{
  "n_layer": 12,
  "d_model": 128,
  "activation": "swiglu",
  "parallel_block": false,
  "init_std_o": 0.0,
  "final_lr_fraction": 0.05,
  "train_tokens": 92240000,
  "steps": 11260
}
Each number is 50 + 12 x the weight over the matrix's rms, rounded and kept within 0 to 99. Layers, rows and columns count from 0.

# layer 9 MLP gate, 320x128, rms 0.192, rows 229-247, columns 0-127
56 56 80 52 48 58 54 31 60 79 49 72 43 54 42 45 57 62 49 44 62 51 45 57 46 37 48 54 48 67 84 48 53 73 41 46 52 53 42 46 42 54 45 37 47 42 60 63 27 60 68 59 35 71 55 50 43 31 48 73 72 66 66 52 51 49 62 77 78 43 52 72 46 52 48 60 63 28 54 21 56 52 39 44 64 41 25 49 38 39 52 65 61 61 51 31 48 55 52 36 35 43 35 37 45 44 46 62 33 46 55 61 31 46 56 49 48 50 41 36 58 63 32 36 41 69 46 65
53 27 37 42 48 32 68 61 50 46 40 41 48 33 58 38 52 69 26 35 68 34 39 52 57 49 38 43 42 57 50 60 61 70 42 57 36 63 81 36 40 55 56 62 28 31 54 75 58 55 55 26 43 53 48 55 68 53 27 57 53 52 40 41 49 63 52 58 50 58 65 49 58 49 59 49 49 50 39 38 52 45 52 46 51 59 49 39 65 53 53 58 57 52 40 42 54 24 09 27 31 68 48 55 79 56 64 28 47 44 63 62 40 49 38 53 67 59 48 31 48 55 29 46 46 49 52 62
53 46 35 47 45 35 66 35 59 65 38 66 51 56 62 71 51 60 51 60 56 51 42 58 52 29 42 51 47 56 58 37 51 59 58 45 56 57 40 35 48 58 35 44 41 39 43 57 85 56 42 24 29 56 49 57 35 51 53 50 38 35 34 44 46 61 71 52 24 47 51 56 46 38 74 68 46 52 45 56 40 53 47 45 50 57 32 41 57 49 62 57 60 29 46 36 54 36 43 48 60 42 41 48 67 54 51 45 51 33 42 45 62 60 49 53 65 38 66 48 68 39 30 41 31 27 72 50
51 55 64 11 59 43 38 38 23 55 37 61 46 55 69 58 43 71 29 52 48 42 56 35 62 40 43 52 64 66 57 58 41 51 40 52 46 55 33 32 55 40 53 57 44 62 48 55 53 60 37 36 36 61 44 46 40 43 61 52 71 65 53 40 48 64 56 68 48 60 49 56 49 41 47 36 60 38 67 51 16 36 36 62 55 30 40 43 48 44 47 41 39 38 44 53 72 33 47 53 41 55 51 58 50 55 42 65 26 59 41 55 32 30 53 36 54 50 40 40 43 47 70 59 70 20 47 49
38 62 48 59 32 57 57 17 34 62 36 63 54 35 58 44 53 44 59 28 52 47 55 42 41 46 50 58 67 26 77 70 75 39 74 22 52 44 48 62 65 69 65 32 62 77 32 38 70 59 45 55 42 46 47 55 52 29 35 47 44 43 57 49 42 51 66 39 79 42 57 65 60 38 57 49 29 39 42 46 26 47 25 31 65 47 51 51 34 32 38 52 65 60 52 33 61 60 43 19 50 58 56 58 64 46 32 61 33 47 50 42 58 57 42 51 44 46 56 56 45 40 51 57 45 43 45 38
60 71 39 54 43 64 60 42 29 49 52 52 46 69 62 41 68 45 68 53 61 76 38 61 64 47 49 46 63 45 42 74 51 60 44 46 61 45 60 67 37 43 43 58 74 37 45 61 53 66 57 64 35 50 63 47 43 42 61 71 57 73 51 34 26 54 68 33 54 31 50 49 35 09 62 44 37 59 25 39 63 53 31 44 58 78 45 51 59 41 42 40 59 60 43 49 35 43 38 44 50 47 41 43 70 36 47 32 41 56 72 51 64 64 65 63 57 53 57 38 55 44 51 50 65 58 50 52
52 37 57 51 36 43 58 38 40 50 54 61 44 42 51 51 55 57 35 42 58 45 43 60 34 45 55 52 52 57 50 64 78 54 07 57 38 59 53 59 62 44 58 39 46 37 49 64 47 72 53 33 47 54 59 55 65 35 51 55 54 29 61 37 49 43 50 47 46 41 56 31 58 54 62 43 56 73 60 40 47 29 43 55 60 43 26 27 46 37 49 48 46 54 58 41 54 27 43 49 50 53 37 39 44 46 55 56 62 61 47 45 37 47 52 51 67 60 47 38 47 46 55 53 56 42 52 46
45 45 59 54 32 51 55 48 64 47 34 57 55 62 45 56 57 68 65 51 62 52 41 36 56 58 60 54 53 77 58 57 62 34 56 44 49 38 56 47 40 51 74 68 60 57 40 58 64 55 48 48 39 39 50 60 47 29 38 36 46 45 76 74 58 48 40 63 46 45 65 49 71 42 42 73 40 52 13 46 53 61 42 35 50 65 28 48 68 37 33 61 67 72 45 52 60 70 46 63 45 67 56 25 57 62 39 42 55 48 58 38 60 64 49 46 36 73 57 64 52 44 55 44 28 17 58 32
33 69 63 29 48 48 38 53 57 56 52 62 52 23 48 54 46 63 57 43 56 30 42 25 46 59 46 57 50 52 49 75 91 47 74 44 67 49 44 57 49 65 62 51 50 34 44 32 62 56 52 50 43 31 54 44 51 38 41 64 57 35 66 49 64 63 51 66 70 44 72 30 50 48 57 43 41 39 35 33 39 48 47 41 61 30 41 51 52 45 47 27 63 32 56 51 44 44 46 51 53 48 54 73 67 44 32 66 62 40 35 50 70 51 39 35 76 49 30 60 51 43 33 29 38 31 41 40
83 38 57 42 36 42 53 49 54 58 31 63 66 37 48 48 45 78 41 51 41 36 41 26 46 50 32 45 74 48 65 50 57 53 68 58 63 57 47 32 44 66 56 66 36 69 48 58 47 53 54 52 55 53 41 42 49 64 62 67 31 48 61 48 35 52 47 71 42 44 48 41 60 63 58 48 57 45 60 63 36 41 35 46 59 28 64 39 60 42 46 61 56 41 57 54 43 43 21 40 44 59 38 48 59 58 51 57 46 43 46 46 65 41 54 53 38 54 78 54 56 47 38 47 46 50 31 38
38 66 51 55 32 44 62 44 55 82 38 74 35 43 54 49 56 55 39 48 62 63 65 38 22 38 47 65 38 50 78 64 37 62 57 30 29 44 44 50 43 35 51 28 55 37 44 70 43 49 54 42 44 45 55 41 40 43 27 44 65 65 52 42 50 52 60 39 55 29 65 60 67 53 39 83 60 53 50 39 62 50 37 43 55 44 38 47 65 39 58 46 66 72 53 34 44 45 65 54 40 47 29 65 45 43 51 50 58 55 45 61 50 51 55 71 64 47 46 43 48 37 52 50 39 53 59 66
47 41 52 55 48 50 64 41 66 80 30 74 58 47 54 57 59 40 68 50 70 38 33 43 36 35 55 35 44 56 62 57 55 47 48 47 53 31 39 57 83 56 53 66 47 45 40 43 65 53 44 59 41 38 45 58 51 40 41 45 55 40 26 53 48 62 77 48 47 38 55 51 58 41 68 65 57 62 58 37 55 62 42 25 35 60 27 37 73 52 40 45 70 69 57 29 39 55 60 48 51 47 49 72 50 65 43 46 37 57 61 55 48 46 47 50 45 49 52 32 60 45 68 44 38 42 61 60
64 42 47 50 48 46 60 48 42 74 66 37 46 50 23 56 56 40 56 59 46 49 34 32 52 40 54 49 48 40 60 53 43 43 43 47 35 51 55 77 52 41 62 68 49 44 49 35 47 59 83 38 44 48 37 35 59 51 50 57 51 72 24 22 52 61 69 33 52 58 41 35 41 46 57 36 66 52 45 43 57 52 29 51 47 34 42 70 34 39 62 35 44 49 54 40 36 62 51 43 56 37 41 52 65 60 39 47 55 66 50 29 52 26 54 53 55 79 56 31 42 67 43 31 65 53 45 52
65 43 38 50 52 48 64 38 39 57 42 43 49 53 41 63 43 60 53 28 33 57 74 55 40 39 48 39 61 51 55 60 55 59 48 51 15 55 53 32 41 47 36 41 41 72 60 37 35 51 68 57 35 52 28 43 37 40 47 65 35 62 50 44 57 50 47 32 43 28 31 38 46 43 63 78 32 36 56 45 54 52 37 57 41 42 46 48 65 35 55 34 69 63 34 63 51 39 56 63 30 58 43 53 65 61 36 53 79 32 55 53 37 31 26 59 66 51 49 61 60 59 47 41 58 35 47 56
39 38 24 57 37 60 70 34 77 78 53 62 56 53 48 62 57 61 40 50 58 54 38 47 33 35 51 26 47 57 73 50 59 61 44 70 41 32 73 46 54 66 44 37 58 59 46 47 39 51 36 27 29 44 57 47 28 29 42 44 44 53 36 42 65 56 45 44 35 58 68 53 62 60 69 61 42 53 48 43 66 41 36 31 76 65 57 58 49 35 55 43 55 62 66 40 47 45 62 56 56 67 57 49 40 48 69 40 49 50 73 43 55 72 40 67 60 52 39 56 57 37 31 42 32 35 47 36
49 48 48 63 34 77 55 31 45 57 61 41 57 52 49 75 43 45 63 36 57 56 62 49 47 45 70 48 45 46 91 70 60 53 45 42 40 57 50 61 46 55 55 60 44 55 70 45 41 50 66 45 41 68 61 59 44 40 51 71 49 35 45 34 34 34 63 38 47 52 52 41 52 65 56 48 60 39 35 43 58 59 22 57 55 26 37 55 47 34 35 43 81 51 62 59 52 42 63 62 31 58 49 17 56 51 35 64 59 59 42 32 52 42 48 62 60 63 52 65 59 55 57 41 61 44 29 53
65 50 40 33 46 44 54 43 41 60 35 36 43 60 42 64 60 50 32 34 59 27 43 54 45 58 61 60 61 51 52 70 36 51 36 52 35 38 50 72 51 46 51 67 67 53 71 86 56 76 48 36 34 49 55 61 30 54 45 52 88 48 37 44 59 83 52 49 39 29 53 57 67 23 59 54 46 64 41 60 39 37 59 75 60 59 10 39 48 10 42 44 47 58 49 64 47 25 53 42 64 53 40 64 57 71 59 26 37 34 63 48 49 40 34 62 68 72 42 58 43 35 30 62 27 48 57 54
52 48 67 43 59 38 50 39 27 68 40 49 49 56 41 40 27 53 72 36 74 53 27 55 49 48 31 48 40 65 46 51 57 59 50 41 49 69 69 60 47 56 46 53 59 14 60 56 37 82 58 39 55 59 58 46 40 53 49 62 29 44 51 64 50 84 80 49 72 40 34 37 82 53 50 52 52 70 39 64 48 30 52 39 55 20 54 48 52 51 64 52 66 47 50 49 56 62 37 50 69 51 63 40 62 53 53 36 54 37 59 35 56 51 53 52 53 59 54 56 47 46 50 41 50 72 51 55
52 46 44 50 53 55 55 60 59 47 56 51 56 41 45 22 52 48 34 40 58 47 37 48 35 65 47 68 56 32 54 51 43 47 58 56 48 27 47 53 41 56 54 69 52 59 64 60 37 43 72 29 58 59 40 48 73 58 67 74 54 71 40 51 57 55 38 36 34 51 73 68 65 23 38 62 43 64 44 41 52 26 42 43 50 58 25 41 46 48 55 54 49 30 62 52 38 46 47 66 45 57 55 58 73 61 53 38 35 47 54 52 36 53 56 68 50 64 51 57 66 56 31 47 61 31 50 53
# layer 9 MLP up, 320x128, rms 0.198, rows 229-246, columns 0-127
43 44 29 39 66 44 64 43 29 45 33 42 52 56 60 51 55 58 54 31 66 59 34 74 35 55 57 31 30 43 52 48 40 36 64 47 57 48 55 47 80 39 50 62 45 50 61 69 41 45 54 28 48 33 45 66 53 57 71 48 29 31 43 70 38 61 58 41 29 73 37 47 45 26 55 57 52 57 29 50 24 59 54 38 59 68 28 48 53 47 54 41 57 17 40 69 48 31 52 53 54 59 39 55 69 53 41 44 61 58 49 52 57 49 57 51 50 76 26 36 65 38 55 67 67 67 68 66
73 54 32 23 53 50 50 66 43 51 58 56 60 35 64 61 52 68 74 43 46 56 39 65 57 51 49 47 43 66 57 47 62 41 62 50 74 60 45 51 37 54 44 47 41 51 73 40 73 75 50 31 52 49 51 50 27 59 69 69 59 63 56 60 49 72 63 28 46 28 32 59 71 49 60 18 53 40 52 61 55 63 50 35 64 29 63 37 45 42 62 52 51 29 60 56 60 67 55 48 76 46 61 53 60 48 27 72 55 48 30 56 64 50 56 30 54 41 58 54 57 48 44 43 44 34 56 65
43 62 55 65 47 50 37 58 54 53 55 56 40 52 63 71 42 63 37 58 61 54 58 49 68 35 35 44 70 42 61 42 49 50 71 27 56 50 50 24 46 56 51 48 45 62 42 37 68 56 40 77 38 69 32 64 23 33 53 31 31 24 65 35 49 40 63 58 36 67 51 43 33 73 55 62 38 52 69 48 30 46 38 35 34 56 52 63 51 47 57 44 46 50 67 34 57 52 63 44 51 58 41 49 68 34 37 75 61 42 45 59 46 49 62 41 48 43 48 44 41 50 48 40 52 48 56 50
53 58 54 42 54 43 52 48 43 51 55 61 51 43 57 58 23 34 38 33 48 54 57 45 72 52 67 23 34 62 53 45 49 53 41 57 49 53 45 57 81 47 36 33 56 49 29 40 30 44 49 56 46 56 43 42 53 69 34 60 43 41 56 52 47 50 66 41 36 59 68 57 65 41 49 49 47 71 52 54 46 72 50 73 46 52 46 28 65 53 54 25 52 66 53 47 59 26 68 44 28 50 54 65 48 68 42 63 46 56 39 68 51 54 56 41 59 25 35 47 60 60 44 61 51 47 47 64
40 49 65 39 68 31 37 72 55 59 59 45 51 43 24 46 65 52 43 42 62 32 54 63 37 30 46 19 24 93 42 75 59 40 66 28 63 46 42 35 57 41 57 60 60 41 41 44 52 60 46 29 68 52 57 53 49 55 54 48 66 63 22 44 58 66 58 51 41 38 42 43 33 56 52 48 62 40 63 41 40 52 47 49 56 30 53 70 59 59 59 30 60 42 62 49 49 68 53 45 78 63 75 51 45 58 55 56 40 66 45 38 55 47 44 21 27 54 37 60 62 43 52 47 57 63 56 53
55 36 51 39 49 42 61 57 57 52 41 45 39 29 55 71 57 45 61 67 57 56 52 62 43 58 61 49 56 25 45 56 57 28 32 66 43 46 60 52 46 35 54 58 39 38 45 38 21 39 24 53 48 56 30 55 60 63 48 54 56 70 47 40 53 48 42 50 31 63 61 39 64 52 48 35 66 26 38 38 50 37 37 51 40 62 75 51 60 53 84 58 56 44 58 44 40 47 39 66 55 37 82 92 58 55 60 35 53 24 52 52 45 41 43 69 70 57 78 54 50 37 53 49 64 58 28 53
53 46 40 48 32 67 58 44 50 49 62 39 65 31 57 39 54 44 41 43 44 50 51 52 50 56 64 51 36 43 54 45 61 59 66 47 48 43 50 67 86 63 54 64 45 31 49 36 40 38 58 30 47 55 34 51 48 42 35 50 54 44 45 36 34 45 56 54 72 67 44 49 59 58 60 22 48 60 44 42 70 46 31 35 38 72 56 46 38 37 50 56 51 61 39 52 31 60 45 47 35 44 48 63 60 61 57 49 39 83 58 57 75 56 56 64 42 61 54 58 40 51 55 27 64 47 68 31
31 52 62 49 44 60 55 52 52 43 30 60 54 39 38 60 61 39 21 47 51 56 52 30 41 51 44 49 65 55 34 51 37 56 65 43 40 67 34 74 59 44 34 48 40 41 57 65 52 45 45 57 48 33 45 29 52 36 48 73 60 77 45 51 62 51 61 76 62 52 55 52 55 51 43 62 42 35 64 37 51 43 59 53 42 46 53 37 51 42 45 53 75 28 42 55 21 33 58 62 45 38 22 35 63 62 73 49 47 43 45 73 40 45 55 46 55 39 45 72 27 56 41 50 70 51 47 55
53 54 45 33 32 50 35 37 53 44 28 56 58 47 51 63 19 33 56 28 52 41 32 40 13 59 50 53 28 86 60 66 47 57 50 46 56 39 32 51 59 36 50 53 42 44 45 49 42 53 36 45 72 63 54 39 35 50 44 47 46 52 65 40 50 44 47 22 38 29 47 58 32 42 32 35 44 64 65 48 38 66 56 62 46 32 44 42 54 68 42 38 43 48 54 42 56 47 50 33 46 60 49 50 41 52 57 55 56 34 52 49 59 62 38 38 50 67 35 37 43 64 71 58 41 49 52 30
58 36 59 67 64 37 36 51 37 57 53 48 55 36 41 48 64 66 42 36 55 48 54 56 48 52 48 46 58 43 51 56 52 57 60 28 45 59 50 51 38 69 68 61 41 62 39 56 50 36 59 48 47 57 32 57 64 39 37 36 61 49 55 62 51 45 30 52 35 50 35 48 48 58 59 64 39 38 65 64 56 21 54 60 36 46 48 64 58 42 52 42 62 42 35 56 51 45 56 57 54 56 71 41 64 64 48 45 61 36 64 71 54 30 43 63 36 49 48 55 67 43 63 81 46 23 59 58
45 35 52 67 21 20 56 52 66 61 59 34 50 65 85 76 19 50 61 40 55 45 40 66 45 48 57 55 41 46 73 60 29 32 28 35 55 60 50 54 42 34 32 16 53 49 35 30 49 56 32 61 62 58 65 40 50 67 58 49 26 51 53 48 54 41 50 48 69 55 45 65 55 56 61 38 59 62 56 71 54 54 32 22 66 43 35 57 57 41 53 33 38 35 32 53 45 41 62 35 58 52 29 19 44 48 65 52 49 43 53 47 54 42 53 48 44 54 49 33 35 56 50 51 51 37 56 48
47 49 67 66 60 26 55 43 44 54 49 29 53 39 42 54 26 58 59 60 49 16 67 60 65 62 48 44 50 46 56 51 61 51 24 49 35 41 47 55 48 46 48 53 43 29 41 43 27 47 61 44 46 64 46 30 59 75 58 51 46 58 44 48 49 42 45 44 38 87 32 74 42 43 44 63 63 71 42 38 49 38 55 32 45 49 66 68 28 55 53 60 47 51 57 67 72 53 46 49 31 45 42 53 62 60 67 37 43 41 31 62 50 53 48 48 52 39 56 58 42 53 31 53 63 58 23 44
57 47 63 69 52 43 46 59 60 89 53 45 33 56 46 66 30 48 61 39 32 45 56 71 52 50 51 38 39 56 70 43 54 63 32 41 24 44 66 53 59 63 44 38 34 41 42 61 41 48 66 37 37 41 47 50 61 68 52 46 51 73 23 68 61 38 69 58 40 53 39 54 44 50 46 75 46 54 45 55 56 50 38 77 72 69 39 61 42 43 64 31 59 64 41 47 49 32 69 47 42 38 43 63 33 69 54 43 44 49 62 59 46 53 31 55 47 43 56 69 23 42 65 65 54 51 53 66
39 48 67 55 44 49 51 30 49 61 49 57 62 43 52 67 77 46 44 52 35 56 57 52 47 44 44 46 50 31 42 41 66 55 52 64 46 65 58 66 41 41 53 60 48 52 36 41 64 61 26 61 62 52 56 43 37 60 59 48 52 24 14 66 37 50 57 59 50 44 43 42 60 56 43 52 65 51 45 49 40 72 46 50 42 14 36 35 61 49 53 39 24 56 39 56 50 56 55 30 61 36 54 42 61 34 45 27 52 31 54 35 63 51 47 42 47 39 56 69 35 67 56 47 53 34 33 23
54 37 41 46 65 61 55 55 58 43 50 60 37 48 74 46 64 45 50 43 66 64 69 52 50 40 60 51 42 78 45 47 37 34 40 52 70 40 41 56 74 50 70 42 23 52 76 46 89 59 44 53 45 42 45 81 60 45 56 38 71 44 43 39 55 45 46 39 80 41 57 54 70 39 54 59 45 35 33 50 42 49 47 73 67 42 39 37 51 57 39 43 50 64 26 35 45 39 57 46 38 76 45 30 45 58 40 53 51 69 52 29 58 53 60 48 52 23 63 44 60 75 46 32 63 37 48 75
48 57 29 59 38 49 56 60 69 70 43 34 43 45 56 55 48 18 75 65 40 74 59 49 52 49 51 41 52 44 71 44 55 56 69 55 64 43 27 58 60 50 62 50 54 60 40 37 42 38 68 59 47 64 60 70 62 46 51 75 41 60 56 39 35 52 76 49 51 48 56 26 73 47 52 51 53 27 56 72 62 53 59 53 54 49 44 77 31 59 48 69 62 61 61 41 52 54 41 51 58 43 43 42 36 27 49 39 38 92 32 59 57 60 39 81 36 36 56 40 45 52 43 42 60 64 16 52
74 62 46 60 42 22 42 63 22 56 29 63 50 54 41 60 43 63 22 48 56 38 54 43 46 60 46 57 61 37 53 44 65 53 56 31 64 48 31 68 62 25 53 60 31 83 64 57 63 57 64 54 28 25 51 64 33 85 63 63 79 34 21 82 47 59 51 52 41 40 65 56 53 43 59 54 80 37 32 76 34 40 58 69 73 43 33 18 58 33 51 66 47 33 66 49 51 34 50 53 58 55 60 84 58 61 66 67 29 51 56 50 36 36 45 66 39 46 44 83 57 43 32 84 38 55 53 56
34 56 18 38 44 24 65 36 54 78 56 54 57 47 39 62 51 33 46 65 54 41 24 56 27 28 63 36 58 52 60 62 60 48 55 46 38 45 86 42 55 45 58 82 45 46 61 43 42 52 49 56 52 50 63 24 34 68 45 54 59 59 51 72 34 68 47 54 64 54 50 62 41 38 45 51 47 47 16 55 71 49 44 35 49 61 53 47 52 46 42 51 54 45 67 40 49 56 51 55 39 60 47 46 50 51 62 36 64 67 42 47 61 49 63 33 63 37 38 47 53 51 62 52 66 50 71 68
# layer 9 MLP down (transposed), 320x128, rms 0.193, rows 229-246, columns 0-127
28 54 40 46 37 27 37 40 47 72 45 61 50 40 56 67 66 72 61 50 62 30 62 42 73 51 54 39 60 35 82 66 52 48 52 56 44 43 64 63 68 41 64 53 45 37 42 56 39 53 59 34 47 59 39 62 37 32 53 34 55 61 56 64 50 71 43 46 35 75 67 59 64 21 41 66 58 41 68 56 64 49 48 44 63 51 52 45 45 30 52 67 31 57 41 59 47 45 85 23 61 36 64 43 45 65 47 70 61 63 60 47 42 66 83 44 51 51 40 49 64 62 56 41 65 28 48 29
29 44 48 44 29 33 36 57 43 48 45 40 49 37 55 45 45 69 47 68 48 36 46 67 33 46 54 41 45 50 99 46 54 62 51 58 65 35 53 30 42 52 56 57 40 62 61 63 66 59 32 47 51 42 69 56 60 78 55 55 42 27 32 55 40 40 38 60 49 57 47 57 49 46 43 55 48 56 40 63 51 48 30 39 31 39 67 36 43 48 42 60 74 56 45 32 59 36 52 40 31 64 47 61 52 76 46 42 48 49 31 51 54 30 53 68 39 61 48 54 52 58 45 52 36 40 50 60
64 41 60 79 24 46 57 44 44 32 36 46 63 62 51 48 63 49 75 45 37 53 42 60 48 49 50 47 55 50 36 67 48 57 42 46 46 59 40 55 37 41 40 43 54 52 38 42 51 67 59 38 54 58 61 52 42 54 57 64 34 47 58 48 59 24 23 52 52 41 64 45 54 70 43 63 47 49 67 41 35 57 01 47 33 51 42 57 44 44 32 33 54 58 69 59 40 49 53 61 57 38 63 37 37 45 59 64 35 64 60 19 62 60 44 54 45 47 48 50 56 43 80 58 41 71 44 22
31 37 40 77 54 37 58 38 45 57 47 40 66 59 47 60 53 48 42 39 50 50 46 76 73 56 40 59 50 60 58 48 53 68 46 36 76 58 43 46 58 43 31 66 61 46 65 55 64 54 40 43 51 56 66 58 46 49 47 52 67 51 44 48 36 49 38 46 49 43 37 50 41 44 49 33 39 40 47 52 62 51 54 62 57 41 29 50 56 12 39 53 52 37 56 64 69 65 60 61 61 50 30 48 39 52 59 31 49 50 68 33 57 48 54 57 56 61 65 70 51 62 64 47 44 55 38 49
42 39 59 35 31 56 63 63 50 37 49 45 64 46 54 51 44 38 50 58 50 50 46 44 48 24 59 50 48 62 64 52 33 25 60 39 33 71 46 44 38 55 41 54 48 52 60 53 42 52 79 71 67 40 28 54 50 79 54 42 58 45 27 56 33 57 59 56 69 28 35 54 45 60 47 57 76 52 65 34 33 44 30 63 53 59 55 48 43 58 56 48 54 66 54 60 80 58 61 49 36 56 54 39 46 60 33 28 67 47 61 59 69 63 76 46 28 48 60 41 28 29 33 62 49 40 73 54
46 31 71 63 37 61 46 45 49 36 45 48 35 54 42 34 80 48 34 54 47 46 46 51 39 67 36 47 39 53 41 61 38 73 43 33 47 56 64 61 48 55 17 51 56 64 47 49 53 49 59 49 40 43 88 46 42 30 48 52 57 58 64 54 31 44 64 56 61 40 41 51 45 60 45 52 49 29 38 53 46 45 47 35 68 52 38 28 46 39 59 83 44 57 61 67 49 42 59 42 75 56 63 10 54 48 65 35 29 30 46 57 49 37 45 48 41 26 33 37 71 51 38 75 50 51 45 46
71 54 45 30 37 41 55 58 39 05 42 34 42 52 51 52 43 43 44 55 43 39 38 46 31 37 51 42 61 54 40 58 41 55 43 53 36 63 78 45 64 30 60 61 52 48 29 43 57 49 56 61 47 48 55 39 47 51 43 53 44 46 52 74 63 49 27 52 72 64 50 45 44 46 58 42 37 38 50 41 64 52 62 71 61 52 45 43 63 30 61 44 41 62 67 40 53 63 17 50 63 51 36 42 42 55 70 42 64 48 48 50 31 56 59 40 65 55 67 46 44 47 24 50 50 50 39 44
25 63 63 61 52 50 31 20 61 45 65 61 36 40 42 28 64 50 48 56 58 46 38 39 81 51 67 21 81 45 47 59 64 54 61 61 53 53 78 40 40 53 46 57 62 65 53 35 67 66 53 36 53 45 49 53 44 59 47 76 36 54 69 62 47 60 54 47 67 51 56 51 39 64 50 54 57 50 53 53 37 62 71 32 47 47 55 46 49 39 59 28 55 41 47 22 42 44 48 31 45 36 43 43 55 25 42 49 53 47 49 50 36 53 40 52 56 62 44 65 61 67 51 74 33 63 58 50
46 49 35 46 50 28 61 36 69 46 46 40 57 52 59 57 24 52 55 32 27 36 46 45 55 55 60 59 41 52 65 55 49 53 54 45 34 26 51 54 43 36 60 42 38 30 47 47 76 28 55 55 75 29 32 52 33 41 50 43 69 46 62 44 59 28 53 40 57 39 57 45 45 53 40 56 54 64 66 29 66 67 34 45 49 47 41 58 35 23 47 58 43 60 44 57 50 45 54 47 51 47 29 44 38 49 38 54 48 36 61 45 71 48 57 45 55 66 60 55 62 59 72 68 76 30 54 29
51 65 34 50 54 52 50 38 45 34 23 50 48 56 49 48 45 60 52 22 42 52 32 47 54 60 64 56 26 39 53 54 69 38 35 49 56 80 61 52 54 48 36 43 52 59 50 42 61 56 54 48 48 39 34 49 44 57 24 40 46 48 47 35 54 47 55 56 58 41 47 49 62 76 57 62 50 64 44 63 57 56 51 57 54 48 66 50 46 82 70 66 56 47 65 68 21 53 75 43 53 50 61 53 52 51 58 45 43 53 28 55 52 47 47 46 73 46 68 54 54 60 55 55 56 52 56 60
62 54 39 35 62 48 53 56 34 61 48 50 55 23 52 66 59 37 38 56 50 62 61 18 34 38 46 65 75 66 16 40 50 44 50 36 43 56 55 41 46 54 64 51 66 46 50 40 60 59 70 55 64 59 76 45 43 58 65 56 35 58 55 73 71 74 47 46 65 57 62 36 51 66 40 67 53 50 54 50 62 67 63 29 65 25 29 60 47 60 50 53 35 40 36 53 62 44 49 45 53 70 35 62 49 45 36 42 40 67 50 44 55 22 54 23 55 59 63 46 67 44 38 23 62 71 47 39
42 38 39 67 62 42 43 45 81 54 53 76 48 41 54 52 45 57 39 32 36 48 66 49 41 50 68 57 41 49 41 43 55 58 67 56 52 29 52 53 61 56 50 56 51 77 33 74 53 64 27 53 37 52 39 47 39 50 45 48 35 66 76 56 49 72 67 34 64 29 51 43 41 42 52 47 63 66 39 43 39 71 72 59 61 47 39 33 65 76 61 55 65 44 51 43 48 55 60 40 48 61 58 52 53 47 38 58 50 41 46 46 53 61 55 31 36 57 51 44 57 50 39 55 49 49 60 57
53 69 77 47 11 64 41 52 67 10 43 60 49 59 70 58 54 44 40 62 64 51 43 65 69 59 63 39 56 59 67 50 36 44 60 55 44 25 62 56 29 36 69 57 40 62 49 29 55 51 45 61 52 48 32 53 37 30 53 58 49 36 50 30 48 61 32 54 68 51 54 42 59 27 51 28 60 47 47 57 73 45 51 61 63 65 34 32 53 64 42 50 66 51 54 38 55 44 52 83 50 40 58 37 49 50 41 54 57 48 52 30 61 65 53 49 45 32 75 63 51 57 42 45 61 41 60 55
70 54 33 40 64 42 55 70 39 58 48 42 47 51 10 63 53 25 64 40 44 50 48 55 51 31 61 46 54 57 47 46 49 53 62 48 20 75 51 63 59 40 54 38 60 42 60 59 45 58 36 41 40 32 51 49 46 40 38 56 60 62 29 32 34 30 63 24 49 52 53 65 60 49 40 53 25 46 52 51 50 21 62 45 57 36 30 49 30 48 36 58 54 64 44 40 54 60 51 60 52 31 53 49 61 49 53 50 27 63 52 34 55 41 45 43 52 53 45 49 44 48 33 51 48 52 49 41
36 54 61 68 44 63 54 43 29 82 47 47 43 57 24 46 50 41 45 64 49 40 38 48 54 41 44 66 51 47 69 26 47 51 38 48 46 18 52 52 48 57 57 21 61 42 66 44 55 68 62 54 56 46 45 63 44 44 48 40 44 43 30 69 78 53 70 51 43 73 42 51 59 53 46 47 37 50 63 72 44 67 30 55 30 35 49 51 53 27 51 38 46 44 73 35 60 46 45 49 52 60 45 28 23 41 65 41 54 54 78 33 61 67 52 50 54 61 15 63 52 47 51 39 50 29 41 51
43 42 50 29 18 40 61 51 35 56 46 63 58 48 53 30 50 45 53 25 33 55 64 28 64 56 79 66 54 17 34 56 64 43 43 37 50 45 42 52 54 43 46 78 45 58 50 25 48 54 48 73 54 36 57 48 49 56 48 46 46 64 59 61 33 52 28 51 47 57 53 73 59 42 59 60 33 30 35 41 27 59 54 40 58 59 51 51 64 38 41 32 46 60 51 66 74 51 58 53 43 55 66 44 40 42 55 28 35 52 57 57 36 70 50 62 27 48 53 59 46 50 67 46 49 78 36 50
43 66 52 60 29 66 47 62 46 07 63 31 40 45 52 63 58 45 53 99 37 45 45 56 56 46 50 41 43 51 45 35 47 33 54 53 50 52 51 38 39 55 38 50 60 55 42 52 36 48 50 57 46 47 71 50 47 42 59 55 57 43 48 56 29 56 51 50 19 58 54 53 52 41 51 38 54 36 52 42 36 57 88 46 46 40 73 58 51 31 43 69 64 49 45 50 61 52 51 44 52 65 51 39 51 57 52 48 57 47 67 46 35 59 45 55 40 38 70 46 56 47 48 56 49 49 33 61
37 64 49 54 06 42 43 58 47 02 64 34 51 41 58 43 44 57 46 39 51 48 51 37 60 47 45 44 35 69 97 46 45 50 59 45 48 60 48 52 64 38 49 51 55 51 57 53 64 35 37 34 40 45 22 53 54 49 55 44 47 42 40 58 73 37 50 54 28 35 40 50 55 38 54 52 39 44 46 55 53 46 02 57 48 35 57 47 60 69 37 45 62 49 59 51 67 39 54 61 59 64 59 43 39 56 58 51 39 50 40 45 50 38 51 45 39 36 49 54 63 51 62 51 41 43 50 61